{"n_layer": 13, "d_mlp": 256, "norm": "layernorm", "rope_fraction": 0.5, "attn_scale": 0.177, "optimizer": "adamw", "beta1": 0.95, "beta2": 0.95, "weight_decay": 0.049, "doc_mask": true, "train_tokens": 116900000}
Each number is 128 + 24 x the weight over its row's rms, rounded and kept within 0 to 255. Layers, rows and columns count from 0. Numbers have three digits each. The size before them is the row's rms in percent of the matrix's.

# layer 9 MLP up, 256x64, rms 0.194, rows 61-167, columns 0-63
096:185120124124128114149134177098140129092127103087095122166148134126135116132121102148145133102139157128145137058163166130071129131111109137116107116119133135142131130091121149117162159093149101
097:137091094131089119175177066113109117141149152140094123131104132124138120126144127076128154086181124115128104156135142135139137144162097111162165153127110115130133147126141152102118158102133118
045:153130140093104133146152121163141110107115109093092166160136082125144202140142097135142149131156134094133111133113139147101123147140107093148124099153145143169148117091117133088112143126155099
092:114156131140145127116126104104141120124136127113151098120140157115130138086137113153172128174167143092105142143139115155093108119141123073148178102112181121104164123089119159145087142129128096
106:139077129119128124173124141123095100139105133144095117181077139089176152138156110102142103113155140146089093133118147144110114137121152119148148113162118153085168118105120136109126146155147129
104:127087118114124168185133096141126109123117095120134139140162140145198149130156130102115154155176147122099102129127096153144102141139101105137171140094124122127138136132103101070126114132114126
107:166135140086112132125144125140135108123138115141150109130132119111135147129191109114149121132115141118083109125097097120101111136121121148139116156145158155102139139026118086130139133114146171
099:138140163139152123154117104164125132096117092108148124137129119113163143135100091111123145140173113123147111131143142133106105174124104147124163073142142148131176094086138173098124088093143124
094:105132177121135115180109157127142124087150134098106153125113127107139140171128126152153126174117105114133073144113140131133145114140071089138120093125130116137116118094082141158118127126128182
104:121144185089152128131106091149124097095068135144127124134129142121140149191146111146126149127154149132166127093075123153129093134118102121120124102136111152156108111113105150153131130098144095
096:123127134106138132121126154134129144113109135118112102119140170063103170102103120145118129154146114093138103105114134163101108161128093110127161124103158145124160089158091099144122162133188152
083:140151141118046121139133146097094124099144081132127118126124091187103143118147139107143132131120158115118098120113128178123140097111152151128125119153136153130181116117114105101125146109165101
103:137131125160106128173162149121110139115076122135109143157138076114181139128120141142160129135150119129098104161113136156119136142106097113133107108088128126149128124082110172096092125074145145
101:136116109139082120120104083119120122122142140091112106151095151140147149115141050171147146183121130090131129116128132117142158113127160159114112129119138178151114118147127141108124186133144127
091:170133116158133128182189097134157128136122147123117126114176106089083128150125125126130123111120155122093109086120099112085105135130095131186119160118111132127149125117144165131131112108100120
099:138112146144167136130150157168100132104116114114112103132118076132129163120093128072101114122163152139079132095112138142102136121167119146162165100105116115156164121103129100131135134129078120
050:143115142107133161153171116132127108123085117109096130144121088103109155112169093135129146128146161076123112137118165143102112127134115083180144134148147144145156127085092111095086134112131113
108:127145142097084166161124156143107150129105110111105133157148140127170150126126123153104124128131168095104104133126161131127109103129091136125190164144148112144120133077076132147101131120167105
102:122099130152102112192116091127139143132143119117068122136120127111123143143114098108134131153146112098090075147128175143147124117179140088152156136156111166122147131149146128145136162114159134
098:163113102124138122140177140124143167143125114112127080116121076125118141144116138123176157125110139136144108124083127131085122137139114172112149146107138161124133095065127128119114159068128149
045:145118170112110141175151112135132115102109113098091140137150099103111172126167089131146165135135149096121102143115125156105128138155114093154152123143174154154175124095119128094111146089118135
101:127149159172119109141138149131142092103124085143123169147120137072140163116118109134132119155136169089077111116124147182137133146113087128131130159107125135101157133114134132135136098083094147
088:120138170105137169136159143148088104104107090084084122157147129165131106092139137131144133126118108132114098164105111122064127121166151096128140141133090118128096146165147137143112144143155141
088:131123104099089183130120110120146083121122151138127146170178128149099144119154094171156108116140148103141117144151118176109113170122140143116089114098139116117126144112133157104126108075129118
100:138105138109102139132138145115149094110106099101096116142162124133212116138111121112152117112157108132083084133119127177114081137141125109125133107129175164117157139146135111153094109135140139
132:180134149112080160120143140165170134133139134116097126117131121115117174148121109143144178122145110143112115141118172116131155129159138093109162094119139126132154128088062152115125148090121134
094:105106138170077154103176131107128121152082114119124163165105118127089120152095130145168129179175149150106118109123117123140140161133154139129144118180138134110136123113156110101113134134123096
109:125119106134126127189173113130140130098152124140057123115111112118127130168140104107126198156130112119142126121112133171148108121138148148179132113101098161146126115113146097152104111131104139
106:108148121106121119197142114135145133107139122123131093136119119132095137140108098150121175150135085068131141149125154132077102122184133130125186114091144154137111127137121122127112130167145141
105:181086113100147101169177082110113096112106129124124113129092160116120130155128148116136134137145129171137121136127168148134145100146118131127174130131111158111140104150094083122090153130161150
099:122103118144145137106143089118117142121161115152145137136092131116118149112128128135179179119143121142133112096081151125075121152132099142107182100123160133122169093102104104127098134077123112
098:137157119139134089115110104086122139127139143088117107118115132102127144113131127175137144172157135124167134136134127124077094123136102130131161101139158147142108130064092148143107198130151118
106:126162182148076162158147155118124086109117124130110102186125111136127133120117107102138152164126096124117094147150134145104078114126122100118102138108163108112139113119088136121157097133165129
106:113128170128140121126167164132150127109127100076079112140143087141118127154116127143123126130146159112124128172093151153069144118129100131137168144121099146143141113080099148161135103086115125
103:126144120117138107173141103127182074147114072080153117151099131151124144122139108100160149133120122131122103153082162115140128121153087141157178106108134129143129143107123086120108133111114137
086:110093104090107144127127116119153138126165143145145079108134127097108151140137097114150129131124164096155109095138161149098093087157118161152119168128119137147107104107141120093144160136192125
105:129134116135141142152166079121083138099158080138112101149110079131111128172146116158137181134131115119140125123110103140075111164106118111129179152135095113169147142129133118110131116154132131
086:164130120136082118122141123148137120130132145063083170125087104089102134094169134082138150127124125109129125093146101133131157171132140150176162160165134114119119120145123138108118132148127147
053:142086122129130140142175114142113108085106140081072115158127122110146157160174106113129150151154120096110116112121147159111134133163115125156136116145152178145135110092105130100078130113133139
112:104127114141113107142186142125142055091138102137087128149129094135160133158111129092162163129160151142127141106124121173112108114101141158141159141114132171127119148146090126100106108114133128
086:129123108126137124133125091082131105112120119114108113138118146129178165157126055122115130169134130133101138135156155116108150077115122139146142096114118191143165150142138096157125142128104088
104:132166127110130138192117147128108095107118136098109134172101158113113146171130156138186128113132108118155111132120114150093109147108100125129096157126136159115103129115125116087082131099141084
100:145130114086134153121181083144128148110139104152139088133136119157144157133113125154153153163159133120175109130110125114074115154146099146089123107124148113123158101082127134166108110096124107
101:118153114130104114167131118150155105086149144104143085127101104132160149113176121111137164134168080138125084086136158135104111128129135168121110123152137122136133103105153113158098142104177142
130:119141124133142135203149132161169119076113095113129112117128130123121143103147115107157136189148143116118096146122164103111142143146108144121142089098156144176132106086116128164105133131145124
050:164114141079099162171161109120116101089118105107077146143165103120110175151159108114156152133138145095134102113118157153101141121153130116144149134120155170141142108106129105113098125124160125
089:158167134114070183145151151121199128132119121067109143123156127106121115134116118108146104127125107147127099124146139160119135115128135069147145158133140119146178103149105125127145123142130116
116:159124174131146111119140130100090129085074126132117135121166150089174134129163100122136146129139135122145072159131115120118103133163130112116130146091126149166150098130103077124107114137165125
088:125138142116103166126101139104139105096127161131150099130152091092108133178152142150156139129120122097138145152136125194130148122144129116168129131091110121173119137105131133090078131104171098
098:135141126128076151146125138107118136127120142150110140143084128060159143149120128135147143121132173086096135089135099122127088109146110119105148117152178157110133104115142153138065137128136095
092:140143090136086137181120118151105127148097156075105143162080144106161131133110100133149121140140147116134151079136156119101121121120123167186133141158139117110122126121127117140085133106169131
112:120086173096150123158133155120123113121117127097141126126136118119130110147171099089137162154120142152137142131126118175121125146140078148136141139112160133089143078079088093116104165102119117
100:153147178128105123115120136155133135132118104070130104147183125138144137134131131143159139135119130084083106086081124152090115153122134131122162136125108136164144130134134129054107126145104141
106:135090143101129128160140132096082164119117106120096121192127142112159125144119104121121126115162156137130087127132127113125156131109099137188111124172105131149172122135117154138104131080161147
097:130154140152105143082118098125095112118146152149109152131133137141098146098170119114134148141164155132102063131164120166084122152147147117116149133132140169129175124080119116107140132114107165
092:137144141105161112119127120118131121135095076137070159166114136123117130150109110109140117090151158140151137116090111152125134084118132136130142146113152150169128134098121071140116180148131182
092:123111112091161151123114127141161152100119079140075116136149138111118128136151117145123118141171156121130136106087078159131092096139091131136125084134150186094133101145138152113108121148140143
094:142129160110099125123137120090128143129118109106095067118148146119179150094100086138164135143120171099100139139122103161131103153142180149110118137087123122167112129121141132107123130086103116
103:161114147128144154137109106126150140134118151133091110147149150125073168144146112137128154123204110121117147112155132116121120129172107140139126170138109178124118134103124103081096146085156122
096:145144170149146130145098114123157102094100121150121136119150127094104159151105101123178136101164132101165126141118175116096109124130085141136140107105142168127145133154078099159124096139097109
102:110086145117109144119130107167144070104132146113100171151106077136095140157142103147159152183174117123111132106141149124100153104100139136127107104081145161115132139138121113135148128136139108
109:121142107147109107155160099104134091093116098121109181112183100133175119149135116113124171153113149146146061133121135138117151106111121141144132118156156149151133102119114124123138184140138125
095:162119126134135191152147142165141122109154128128106076107139141093109147117093124157167096163150164106145128149130126100120128120131102136122127129102147151138133081124067135104102140094149101
080:124156172138066131119130155149187092125116142110119151168133127132116157123126130153138093121123141080084098111101135165115110156069106117145118134128133106158151141111128150111128129151122158
097:106142105146150100118151100080143117068140112133130150171106143097126167126101103109169172131163140118142140105147119134079125128129136115152160118156095160097159118107089144136121108130120143
111:126086169148124112192133117110097137141121089108135116182116106135117128119156124121122150149147135136160101168138121154083146128116126099130122107146154124150149092135110111131056126109100106
108:135115110143120106121123100138123150127084108103144136167145120144152150126128047090176115123153117143128119156134132136118078113117106097121131072119146142122178136150140099129118166117123163
100:127138132130149175139163129120104123104117105081117064142143102148114132098176139105160121112125174129133104096140095162122105123140138129157154098092100152148106170130126104144103162129114134
122:177160125058119144143129114139158112128115131115088162153135127071167161139098132149113147129141104120128121122158148118077132136111124135111125161131136188125104138103142120130076137125137128
097:147140122100120150102147107172127135089131134127098138131115147085154098159108108136160150117132130137102120168146122133077097099172084109111127094174137132185123119138100104152122155134123144
088:107143135124097113135158085118123117116128107127116131147131085126143133116146150117133125087122153141139131142121145113147129144134161048155113112159113124171149125114048133142103096099098161
088:168154132121070160123107109107199153165135164118093082120137132143141137112141138125108130141142144118101108150130109133125109111103139078125139158135134139133167119138089110121099169136152102
106:117115158121101139140130109116117095153082090089134125199134151154130137089104123137154136131140138164147099156104175134125149144167090147159154150176135129106134106123114099113113116126109131
114:121146168131103158118146129170133096078134107130116086144204129154129151149130111116131123138132143108132123130131155158119068120116118109120123098080123122126177131138132121067146151129128127
122:171101125156167144149130116141090137117100096108113078132114128140108137156131097132133171145122153106116146116095175165113102148141162139162145107081137148146112129117128119083120174132152140
110:141130129085118119115156148106140149122140098132120140139131166120108133179149126136156099113183127131119127151084147152129102123173133102103170092164122126150106112121097103152091139070151113
085:130094156099125153128145125150131145126132108137095095154115104086120150136165138124131189107126100099116154130074124164122151127117100146127160126145098198099116123087148108122106108143132118
120:108157111120154125137111099113163118116126113145081110150126080141124143117107093100177143172136132073071122110124163136082125168148117125135138083118149122140140160142097111117133130123148135
113:123154154116101189142114133163143142093131126109125114111131108110153179118121096132113128101168124094125124160109123179121096108138163137126174142095163131140112113081111113103146163143150122
106:191087103079146173141133138110113151090145103128131105124162147124106140163115105097127171147114141132113138144083117127123149132153110127116121126159145113159126100119067103145099124127154124
110:148142153133131124144116148130075113135075109075094120173135147111144149134114120129123156136188093167139119096115159162110139144134091134124116121133098127094167089122133105122137150151157138
088:134141152113099197117138149147105124090122102097136099153152142090124162134161138137141120129102104113074108128111175170128177123111110125115156126107167138120178132114128128113129111137103129
088:142143120122144138172147106150153148143079105069105103139132142091137132135197137159112101152123078106129154143126121154116142122129158099123126090116126135138167110083123129122100140157105124
131:174126134109097132159131085162141139104102142087107101187130130101138152164174129142123117117127105120110128153120148123082145113119119112132162154174133122162138110138136113111083122126175111
097:132134110145154103133161101081123115103119120108136112152084129122127188145155102116129151172107132121149113151121131151088137096122156162131161137170147197130146104123147099100118116125141145
096:149099163136147106142169128135100108149118064127131114149134117085117159118129131118126109100108113114140133131154145121117115092155144117170122083162158133112118123102122159122126194129182105
104:160135102118140113130126152117087097103123107139142110114091119081166148130152085115098118143167155142128122169136156120080132133159088110124199158142153139119138127104120128111116143099153132
088:157154187152090136115129095080120103127133148093093104156118138112119133122109131102144125134129133097132140150136105177149142108138093110162118127159156111170153135143104108113143139122100066
096:129092107136135118110165117141108138101103058139121127138171106163167136133138081127147101144174157100132081123147138142136091129122145083153115132127129116136170113133163133113115145129170128
101:141147108150145152117126101109140132124115117155075113154107128116168156116116113105150141145125092126123126129153163124148145120126125116118174119077200170122096111136093160132070138120140115
083:097119125077126138132122124163083115136126133114126138151206122119107128132134130095112183151165161142143144130121131129115118186120108133128085110104124157139134106089124144102132139112163090
096:143096141114169142149180102189097113108114108132134082123133138110112135117121100121135122170110153139170127103154128109141110140119085128158160133108114113167124117123137096113118143068159127
085:168122141097161113163161120149135125109123153156154098132157143133120141104118146140121115149142100134130138124108116123087090143146103142134147063070113111139117146139127112134072085116134077
104:155107117152088156128116160112165116121126085088086051133124120126161151127148104131146146123153151105122146094141134137115082126134132125125158126119087116107122154121144113144088173146131157
096:137145103155110095160141129103133106120136150119144090148104159143106109137111127096156192159164180098113119118155125139081104125175150130142152122115123135114130121130144161089091126143154104
095:129114113137109147162135142086103117095135127114153108113107114107123157119086074129148122147152122118148073176099137177114094153139092104122139108129126148109140159143103140153127145154181128
090:130103114142154108191175053076125142120130099122122123171107079095104157121112130113140139120098110100112119095130136125130133129137105147149114129149146137124129106157137154170117139130153110
103:154118179115142144098197112169110090143100106130117108142133123158157151165118143096121149104141119141146132139101110100093153122115132127159126107086145127172136127099128133101115177101124128
079:117162153138146121125156142092107141123162153092089168160131140092121137133150117090138134113112114118132119126102091136086183099113105132119158166177123116132121103110095135127108150139119181
099:120135141127155114122133154091088098131154136101118092164128139118120171187155109142151169132113135133117153126149123190108092101128120105147093115159132146075132109122169109098124135122139127
072:101169116167070143152122124160100133132173119146125111137138119091142167107131139156142134149139093096082079140146130128133138104099105068125165129122135116131161116107101124129126113134132093
049:168114130096094140154171112128129093112109116105107112147115115111129153158165064118162179124165128094115114109102122140122144137137130108179146134130171156131114114069123131134110131128124127
096:174093148144135160120118084140117087108122122127131126123143140142165131140152125108112142149107131140071133095054139164141127140164134094121149163093148106158140123097105112101105135122136151
089:129155110108127162114128119156145112140127121133115138144102124154104136119127099073174107145127133128063095106121114122107107191126084140149158160173140141133140107092158115112149117150112159
053:174116131123109139137166103139130106114117100104089130181134134144133146133160060128129144150146136093118086125106142144118106131165105103191157128128136177129146111099110115103112152115127126
120:138073116130136102132126146109132120086085092150097119161162123094141138123146122091170108128138156112098127149121121133113095176169093138178095141143138172138109133131130161131111100126141126
098:126130126105122156129132126121155070147123132079111122135100094109167133125099124109135134096122189131138115122127138150122149149165091103158172178139167111129165150135122139105131120075121146
# layer 9 MLP down (transposed), 256x64, rms 0.175, rows 61-167, columns 0-63
100:146097094115111169108145127142156132109143104152114131133119158171141099137140143105150139132136138138164150133112137123139142132151117168059130151131109131150058098153120110117164085086131124
092:106101085150140096099140142146110117114090154098116169164124113148135143131096129137130126134182119102081118124171172119159157145107147085108153148156116107137103110119158163153115129130123114
031:139117135145131126108139123110122152210095081145126106105121144135162128126141079153136090081130124100097145108100133139112129113130119110133142193130148078147154129125144099135123139137148154
098:101199060113116143143104106123142165084137142161111131145106152116114122123116154111109135141140115155098123122112126143163150105131156136121131124149102087118111118112178118126092138170146153
108:117121137094123143141176139099115109157072110173131107129095135116131110113146125109120139163112143155154117137165134132105062167125097141131096112121116149126128133148137162125162074163114115
105:076108120126117124134126111146117125123187131151115087121119130132208128134103149138139142100132161090104158140139109096118170132153106149130113138151088120091137115154149119114171155104125138
107:149133152119101133148154116110122143111119108169118118139128124124108072142154156130141164145182100151135110174127157151158113113104141091100120120142074141115136126151140122154097079152145086
098:099168172120101141147114124124126183105120088116134112165106140114123157096116148128133153126134095110157122170104170159131173127074106132117123142161097132118138122080143114126108149114157132
102:138145141129154105139114108100139185139155097128128118149151133130160176135097164149129126145096104135124129117128115119159150161103089158148080118147131115118079087105120126179150110102148102
103:107065114078120137115132181140124166111099114154125118115097156094122148132127135151127131166171161144134109126152124099142136140157137071137135147150128117120091093153151110124144090119110149
098:119136138160086133107091130123158143156183131150144124120182116125132165122107135101089091120131121134130205121151167133118142109084138138156134096099138137146148088131151118122102126131113125
084:098135123139142109145120155116145124101144059142160135110084118122133151097068131118126136165166143141144142142092098158131128148121116134143064135140122126109095166163111112152114140151154134
108:133105168114122125129123134140099115132123099109151134089130160144164087149133097172130135086146132116150117122144126107131128123082128126127073109138175154074154144105161136133114122183159110
094:136119092144143121119155177133102111121134128161130124116119135100110132120135163173145110115157155076099111120112140145113135114125095070174143104113125125114118107162177136123171092160164127
095:120106123149161082118099111133074120127095149162145119132098134109151107145131138130154082187113166148116096120145186131120150155119127145121110134115102173147141131122115152148134084127125101
098:174140146117123156082085127118135153088123153100117129138156130134156127138102080130147116144117109165104123146111129117161164108075119145121111098099145137115189146097139094153115162123136131
046:071157137159074133111157186096134120121137128145141174130121119146156130137120153110145095150139106135146093130125116113131127124098199134140119125142124163092109171137103110158115126129118145
101:140126125113131109152110119103082129152133146120129178138137112174086097150120088143187119100112111149114119092138125167158103118137117097135126122122112144158115207140152133145132112129104124
108:111122121120128142102138142161165136135135117127101064083131103127129125129163153104079122195155182120134106158118173136158129152135118096105104126146120164104116145135147119129104137122107113
100:142100126092130164217128119105117132152118125136115141107135140161101109116110121166124143092135158112148158106177096101137132133122188116101106115137099122129118143128099112107105106151135150
032:112112109121145118115124128128149113093140123156118097116074111162131100129149110126171139177111140130117100101150200102127101133096151079147143144112136110091150168145139142113167141133125146
103:163137090107168108096151129137138136142124104093167137153178123156088109124099126070131163135160148114161138133116123140141096111151127167112145128103099120151124143077144110120160127102114117
091:145128131107111138136110125117168079134191119149115090094144142187124104101149122159124088156160121123173126159144119098159140159113113140158101160097122134117104113141111114100126136109128108
094:161118130123120100166130114076089149090086112102124138130137179132146136127154113169095113115142168120165114135149156146119169125122151169119079101124123144117116158116152120154123095130145102
097:094149112098097139113143134159148158147109161182127140123138131168132129114137157094102153116066089149146177123110169130145133126122102129137149145119127131112088161105106130101150086125136152
111:169130100136133127145083118144107120125127087115130161047084104091153123114167133122175138110119131138099099118112122136178144123134122128125165128124168126116141162134120113145124088158129136
096:157131134164178124145102123098101123179086118111134142124162120130132128142148095101129138103135144124146081132136128098147107180157088123103111133131166124157109146132115168082116090106141117
103:119063075145128106133120115146094111120102127103119154107169133124118137133101107126154170146132137150108119110152137112137123114132153143099102125109128103155137149097158161200157113141173129
102:167120154188169143116109108098140148157108129114132141157087117142112060115108109135129103147113094113134135146115109133151155096123177127118142119109099126127131127121179172121096144159129129
110:139139193158155110146086170144168164100117108103119106115113115131116142135120113126078100132127105122172133169113110113183136111118141128110123135133106126144129103097115163122139140101106174
103:119167102146138137114109165107147121106161128089107151150136085148115123152123126132078106169095109095119161134158159143162109133112140103169118116093112109137105154180097144119123143156137108
093:162079158144178132102121205131136132146144141108116144138125153095118141118100114111163163139100065095107149115145127136094120102147123156087136127150124151136117134118136112109156118130113126
107:136131158121155129123160093140134148155152138157124069157080110158137135168096159155101110123118128130117129095121168106124095102111156162084113158123142109143118159138146102148119123161142091
108:116094149100142119151102129120107117082107140103121112172164125116152099135142136138146109152123139152160088146156135130143073159104127105125154202142114129129156155141100127151117123097088130
101:093128082076102145109113114115146126117123140140131147150145133150124188142106098168077152142120123140094093116141151147123124135128132145164122155082114133096171166126112133109110144171119141
091:138126128122126108065144143144087103177108128125106133152163122143125105103158137106103165130134106158125107174130101125138164153137097082120134130132159125135129111157088120185120087143122137
102:142126108091145112114089115147161111157154153093171097142116148102116120162132167157154109106104100164095078144141121098138126177118103132170122148122128119112154156141118149118132140090120108
085:132130133147158149146157114136142129130102147141108122137147169154076099146109096162099123145133116126110149129108108121099100077144157139109145090090075165135124169094170129132105130139101152
048:132172134119158125106189161089143092143128076132088094109094136123108153106109131132135162133166147128140126145112114125172170105100117152117128144100161108096132118156117127151130135151155138
121:119097130136123064140131124105149109136120118097142102178124145155147145134096108148086102126192109122116103157130155125123139109141136192102132104142113119137172145131110139125171105103146127
099:145098132137143129117131110163110111151118159112128133087134077124137167159107150151147112121112137141115129133130110099153098121173193112132083146115137114126130114124120126159129165208123103
103:137143095119121120186137115148116144130085106138126129152163151141105153094096152163121109118106151103127155164142113146140116130110097117148074131127148115090093186124127128154090101138154153
104:116139143131107105148135127125145126089172133136080154155146139121126079132118156127161174151058122114128161117130168119153128153089135126113115160136126128139104178089109119109110124130088128
099:158151150109123170082114135100108135117148097123148135137167163164161150163138136115134141081106093076127132141131099128170106128107135158124123125087135130103094120128115093112123148102152167
129:132132143125154073080134139133106155097117113140111139139072116171145097136160124136135140152084144105128117135107108125165094118129109112189103147159145129099107104153134162141139165137146113
036:128117143126118164116135099074129142171137080174163129135147115128127115087069141101115089125097158134120126125184155141123132174100108146132134122156125131102152142159124104143114155130114139
094:132149167135165105134106121118156128098128132111094102138107184186180130126155091136114135088075128115178144142121102128128148157124101137110111134138105132142135104118102094151142107150146131
095:125115151133185132123144137105108130111157126105108164090139122075122158133143172133115102066136140141082113147135149100157138147133144120114114123108095123140145112192123094121163136136142106
081:140141092142140120116117141133144128112117117162133081158130182101145093133076115143105150137071145155123114147096095119114093181143107096135115147148111139111158092141118154142145150121113160
104:112154138118115141134157109132128067149136180110163142147127137124147142130105097147151123113138141157064173143134114103108132148105100134183093122095122140127077156102144134100126141110124121
084:140133126138133137098043084125113142134125064139104107161141126108151119126112142098140127144093147144153088124122136129116138136116153125112139169119145121188134189128124158117124132104126141
119:124115120135132122156141135111065093118104135145138154076167152124128131112131096135148084153133095183141152157151106156154113134166114177108130119128133092081120122098132102132127128148108111
092:175123143148146078097049144115134144107155120140105143132138141105132157114107147141160129086103170131124127131145148138125092099137135121117123132122072151162126175103102124122146138108106126
107:122110168150104127132111126144136118139126143144122121137123144096100098129138115165136143056139123126130138150136154063148143109099116110110151121154117119164169131125089177093122111129171081
096:147129123120127087077133130128109138130140145133142088188145135131139174112152142135125113109147166164160095155099145125155130085102117169121121135112147115125079108142149078148123111167135143
094:126113136134103100154123097127141139143136109116123139142092121140102071143139190151114072152135092083174136140140152117135157123116166143135138095160166119139093102135146100134139118116127166
096:115146118145141119071130141131136152193114107096118086137174134113112099136127119137141119116129137140120153151120133134169148141102108088177102166108123143152173117148093153111114099154103107
097:120127112109128126112103156100093106080124141116140130152145128152117126123114089119171162102105137119115140122158139156115130140144137158124112146125087116181095183167131159104132165153081092
111:118154140158149101124163121142103067152091112175150152138136150111092115130111087105120141159160091110120135099143149120113127138133121139161138139110139115075101138133139148168120136072125150
096:140131112137173114153115133142131142134149107126109152096124161139115140132129117148149129113143110182079123143143153129126120108145177111098126121111135078080137144127130109168104122183100065
111:118080147123128138097124154167136144145144143137064126124115128120124155148123074137159137119137115117085115105131171124151120117119144105147135131075138106165113127167102091150187131148119128
108:112125145129134115130169112097150137130125194141112114092144112154156123110107111148118136146149152111176157094110151156119120101141088113123059062161140120127104120153129125132135135131127154
099:148116152119164110133097132117115098144127133165120125136098162156077130104139143142102090116148098128122091149145150163146093133145119142118142172085106101135113174152108154131165102156108091
086:132099148109148105142124109091120195093126106127133114149136113095149181133118130135124111120143121112154136174096151106090133125141145199128108091118125159129120130128136113161135154092164116
097:084135133149130124134140141127138160145128119119146075141122153136164100142157124105148057173149119139157121092091143075145162114113122123179130144128106114135142113153130098152119084126123117
103:167116122139079179139091138144156087118115110102152103124142136114120084110143219133113135133152136122147106125134124086131149112134119132135125139132109119136156111162176133135118154118105102
104:142133127111117103095162121130147099105091158134143164138168167116167159114142161128130142124106125123171102120124086138158155112111148124108184136095143092124138077129134100090119140122121163
094:136127124130162117121120143113134127116126131155146120166112123143114181106106171115120134153131085141168138102106141092141144169152156123138100130121087109100170105148086137188119109114123078
118:165149138154146127101118104141098147118106161111167145147154103116103143129092107162106112168156129113109129139141157090090149144105169143112162144074102108142101104122136140144153137127158088
105:158133130160122120106163119112096084093115156167134095100139138125125140140137136133117140130128107114122155156137092118167111136084116123109124075141159090168135110100173155171160106118137157
085:123104091078129128089093117104144106156104137136144155116141173078144167131122128175185115171129109089158138121138156125131120134105146130084148115146119138110141098128153131110155118132118151
088:075157097100159120110106167135127104113146070134164142096121137135143086084141147131130119118136142119190141166115091119138127157130105156161122109160101135117134108137114144126111097144148139
113:135098174079157135127182153139092121119135125130128124108132139106114135164112138112131117116137113103151155083116105138107167116113167160173153132141099142106118122143124090180157109146089114
123:099143141123146160093097142158146162120168143147086144119083139147155155090114095109124087137063142134111126157120144142121134113141120131116107115125111124121101142131131090124137186145129179
113:126110153143134159145127119121156156153102105125125115150077133118103160124135125132123142115100134116080134127178146165128125140130114117094115183129170146066095186135111092151128120144137125
109:121146177153146128146145149102099127132129111113161139092094146136130161123117095126121114121126122139151102123125158133105121106127104123131098089186172126179059104132112153152167105124117129
090:135105098132126108112115131147117114098155128094158145059141078111106133142132152139071132111126151163153137105128147118150110138136156183100172153124111098144116153118139146136127167111104112
141:138134115155153144133080082134126158160101145165115115155134134155116161108137102124136109114115128107128096070165178129137089150102123138122133167088149139099128162147115091115147152146116143
104:124138115143137127112084150152150184135126124136126142133093099116143086095124101092089132129191134162119135132144175112140088126104149129105121150138172105102109141161146093118154151146113113
107:113121135130126140147143140101075076130070106157185173111128130142136093109153116151113162144099125141130113145127152133166142103075137144159110101112135115149121140160139128135121122125081144
105:122115128152100094128117159101092143169099148133113096096148117127075206141116126139153137167153130138147116128126136114145141129097117102112113127135093134130101124107106142183157159159140117
086:156147097097119129139106135123080180177189099111123116126120089125133131130097208131106147115080142123141117134118129130126158139154128136118100140133131123134110108131153125104170138142119149
088:132139166160105098141144082132149127095110168174128111099107120136111070124074155143139127091075163158116166115115136133136127113157154125146126124120102162120125150099131111164125123133137129
106:125165125138137155149087127124121177097020131117151132143128123148134145133103172164110136107102127127129129117140167135145118129126089140114120118158096119128112150123164124131124088111137127
122:138123148119144119123109127166145139172089123146144126091141165120107077113128147157101127102172115121142131128155135137113122130132104108115127121143078080164140126063118114156153102119148180
098:164139131182134118132135166168123117161146115106103123145111145118105161143119101135187110104064122169142117129132119117119090152115112095115119068140153133107115118115093126136122129164138129
100:122092083149148121116161121097151129152156151129176119105119135086132118125118119129148105142094109111169127109145165138099148129109131130081139202145119158113118158126113093155141163118105134
088:099119080133148116138141129094109154128165119175117098118147087139172103128129149142141151125084120162133188163118128118106093148099149154127138079155120114137139155125142108150108140119103100
093:133169102157171056134141141130110160092099126116122153092145096129114179137142126145156155118108126147128125100163123100144158121084112134151135130109120078162130102134140147114110112146120108
113:122143124163164152139090135098130125126096139151109109147085101179141117130135072128151141130154137174146128126120129135162124111109126105122159092104078118124088115133151169080153147143117127
084:108150134116125176113135127107131094130126129151094166215150140131140117134103110103125111118098087102166161130126105119132145124142101173123152126135131110105089172133140121141080111135140136
101:127117144059147135086132137142134086128125161120117134118100120131138127113058142149143132133136148140133122089168167109123143080116159123124140091134139082136152132118100169130174134147138132
087:093137133154113143086150122134163109124143101095104074101159143136086110151152154103154140130106108133122145139129109135123147153117128180150180159151126122121149098128099144104135159082097142
101:132133134127106123110132109137134126138081127108098082099152133113105098178123181186122161125122132103122145113130141106136162115130138152130167131154067134113169125111125094105150113145143087
096:149139136107095104129163133154119181172141136149112146132095135157118127150133111156107107114095124134111131158138167149083107120100076168100129116154125108117099138116147132148060150117121123
102:115108104117111129113140151142153103106101092120159115104144149121141115107143131164139181119148129132189128125112133114159150122120130113131150132116080116102129140142153051151110111151166078
091:121145116141147113127134201095122104146179123119139094177084162138118089123159123141142122125148122121151181139127103104114092115137124120113158128153096099163123098117125117093142130098141135
101:137118147106152089108154108147112116142114166144109162157102160127107121140120120152162085112073108102142122151152087137139145109153174123122139144117118099173104128161133127116085135176115105
084:104108117139077117144120106148162152127176126114124144118146133124121127160090164128097124140096115095139191142161116128114104116098142154164118126097089101180168138107154130104131131147118116
104:109136170132134126116159124149136095112146123129130155074092151145161074111105152120154172152145134151172104098107122113130136128101177119156089115151122107142129134104122114103087147117141163
079:113112100113155110122164138149135123142221126115119104124126136102167156106145160142085130110144169132128138132125142075116171133116148141094100109136136095106124117095155133107098135140131122
039:121095154117120069101103112089126136157152127136135128112128134144139151126128123110107107115156130100122104121146117147133127132145131152160079134103123141174097085214123158146141125111141167
092:152156095103119134170107120112127151173085117134133163116128160084116126114117171145112161133106145127115124136155129134093129122079139165143110128109109121111129145127185083119113121187140117
088:130170136144122118165149126120076113108127125122123099113113121140146135140139124171116097123166151110117112142133144091115127055107081107102119194154128096155140154133152134158150146141125131
031:106100146174134134126163132147147120094130120178157093105123143142119121134122135167083128154108123102121094150158113141103132123126155142121082132161100073147120185124131126158111123116137169
109:098133118107133150102116160159133151146132097137095140138133129105109131128144145091128088155066136120096123155089145151124147148105103173152127148093136131149214142144138134126145115126108126
101:126140154122169123119137115118098145136141132123152080114105161118142116100129104142123124095194125152162120121145159106141138114153106070112118106119107123137139095137173110154119152114084184